Each number is 128 + 32 x the weight over its row's rms, rounded and kept within 0 to 255. Layers, rows and columns count from 0. Numbers have three digits each. The size before them is the row's rms in percent of the matrix's.

# v: layer 5 attention value, 384x192, rms 0.148, rows 135-154, columns 128-191
# o: layer 5 attention output (transposed), 384x192, rms 0.128, rows 135-154, columns 128-191
v135 096:107142105163142157096186144181138138097149097113132156127157097105128123095047164144197156100070085139070070068093106151093140129126126124116107123122058137118109112156101191069142105190164141
o135 090:171123124122134093149076159070142088126098129095144132151148138141072105160145145090114054179109127065133107155111110177113118174124089159139158120130155128108090153095099140121182170108178134
v136 117:142116115151104115126169128126169143097113144095151121060110087186123169106163100149084108087164159140178162136135160135116145128216077148158062171138083078087075078170184072168125116146158169
o136 106:103132109166085126137106137113119144144157151096144066113114125108128161151165096100131192177091113143080124055124097073066122146091175137126186084102142141120170173152122147109100114116145119
v137 100:125072151107056119188093087161176124145118125119124161086131109096097136147086112127103143076161122102108157145160082209128084087141085092161115116181149145183167134155110125154148139091190135
o137 093:119126076119147140105142123071083119092102136154129116158096111170123155140118111164134143176117139169116148153102119084124137125118131173188137093060118117120115130087149113099115088105120101
v138 090:118092159214127148138111186139109112166130099094178137126151164109137156188148108103145053122123160083185108106157124109141136098157182133166101144163094130099203099058104142109093119155121134
o138 089:162151128103168067111108082092114118164149166189152119140126150135184152151110163160121106102126115155148108114124119101131098193132089120087194116117180122115126128131159111147175152132129114
v139 104:182160101186187122132152137122125114152130157111128137154116142058140139163166189132108108092131119116163091116076108137118099138115071135082110183139112076233131109119088169100160147089160116
o139 099:152145129082117131163112096138122096161109110154106101123134105166115051152095168145126118130144113144184163166113142100156113070098111130144093074145116154100132130125127124137120076193149148
v140 082:158136137164104151115151084132171131121105053094084114151087163131139091130125128152115132082095141111136145209148140163148143164090123105124169121102150130122101054140146120141100106121163133
o140 087:140096147096118116132179187133125123100096123142134139072112134147092178169143131130111166108125118120122146138089112125133152104156075179177129127172102110175094116155151129132142122134111091
v141 108:124141104061203139112142074172145158107073203126068169151126190096159114145106136082074145139130133108099134123138104105123113132073119120160157134107141106148151031119111101096143142121145120
o141 099:144101099140117158161116167126102100154161075148108112126091110123180092109124155149157138135086088146174116111090137138071147081190139099119071181128124168068132185125124082104163133030110130
v142 104:180176132107115107113120100130102096154119106172131116152117075155102183130124068116164089135158140106171177106166183098135144192101121158113127148147133108114125148085145139186133091116170117
o142 096:091086108172105124147069081177131154112090171115149123129113138062125157129132122127093102077094181131080133109121095135142103051162121118129216117167084135118148122153094143086099167147150115
v143 098:134110139139081150110117160112148139139169124130140095101122091107055110072084175148137132115122145126177098149067099197093125161102163086123141082093134140129106107148159133108213137150097098
o143 099:124090114115121104178145068139149080176136111137133149117087128182127128143173079133097108095136115133150119124122119074143106158157153166137080145108129072123118181071107191149112129157124155
v144 114:161094130174157161088129132126135106141207099111147140167161069116146090150169143149143111153119147165155060137075098151143136144138203120100096054155161113099164178132131126111123136139075084
o144 103:166146100101115064107133178131109142133105162174148117090148170193090079152106142143053123131116163161142192151151146060149124094111142188111127157147103171161163114112146192112158095126110082
v145 093:121157072112065107125089081108209131100140080151098156151132109124136079106169180104112080106109195132170092129139109090149203097175111107120120108121177133135084116079126140142175119095097082
o145 091:117103170144134136137084162152145117086086159188110143070143132105125086123138110170133127120096083132104116091085136149115153132084130133105125145087085126069091114132138135048092092182139127
v146 098:080180151138085155151089097154116161209087165148091123128125119184107083114136167072117057118093158169151121189152183150120150141148170179101133101177128099144183156126153137150085098118088109
o146 092:148134125146162065071159125192132118131109129119156104132111125089137185131132048151133114134144126079104208079129100039123141113175085112092159140053066123141145115133145151074090038116152109
v147 100:144115208136172113196093083167131090104111109112123129125210151187174082124145132165097136097126120160118125150126084080134135124149110106105045153067102073149102127136177103147160147107119138
o147 092:094172089119122155064115179126157131077083127103089119148058079132119142152154139137111134142160100160067131095164123139148151128100121188128165120115175141067098115151108151094099127152117162
v148 103:151084176122103139072099119109106077169120101126153146134092126117134111186102128141118122133125117113160097142170160094118184208137156082138078115084116124105163032167118184119088186184075151
o148 099:156177176150138111085155127084096179121170104168146139180115156072181169156119131066129110143135150138117161095124091182146099112153105147100138131150090170136101126097125117085164134155137117
v149 102:033163148173120105077097172112109104146103114179196188143078177115133096117180167125102113174130132122111180121110102121138149148127164124079103132136163160114193141095167133139075133130123111
o149 094:204104187110130130124183117169120153135131187210104147183150141141113166143115088091085130069116204197110103136161215069124107173136137113147122127125083159167113129130134167136156133077107128
v150 113:091154109152075124125132133124159145141152050171182089123119164082098093085133116141132170126137140068112081127191129141170149104119121077138125122125145196133134118135097107106151161174110162
o150 106:136091210085145107141104111125177144130104088118108164139092111122129142140097137054127127184082114171157103205097122134132144114126110137089102159095159108130098092096122131137154137153118166
v151 103:103156101148110099078163108134197124135126101136036117070136124105107155149165132109091133145102111111127097149126157085155185159143139076130139108174165141088151189109168103147167076102083124
o151 100:167121122095131122131125175111149138062141071082145140144135177095084160144124181132131139129117086164127123063140143081030118099109103132126083148133093111150126105148127159117112169157118137
v152 096:183121153203177134161149148094071098116125096161090196140137135139148114161102089113102072146105145133166113116121126136091150074166159128182081106128158153139125166073094187121117155067182126
o152 092:132063102143103114062097096106108145132131112100164101089113121092148109125079133098145150082111129126109144111080156112178183160145077111064189157120147140118135056136157142101136140092133127
v153 099:097129195137182088161108114098110087174163059117086158116085144125084128161113062129129119168091056163139136144110103157160122141132088156158144110110117128161149090157143187236093152106168123
o153 098:109154089182118133093187114149124085102120107122179105136178099110198201132197196077138111133149126155171133090113116152194144109119126123132118141168070183132099146147141135135122147127152116
v154 099:138208186112149068085142111123115099118124143135129163161147117152099137108174106184126159105167129118146138129097086098124181107138126125092195118193075175156140045156127092161101086161109085
o154 089:080124149171101126159151100121113124091195149102160073118139093215143143122126157168129103148089162081062098089204141160134097116105144092099133151134103114111095194113168185082090155159123166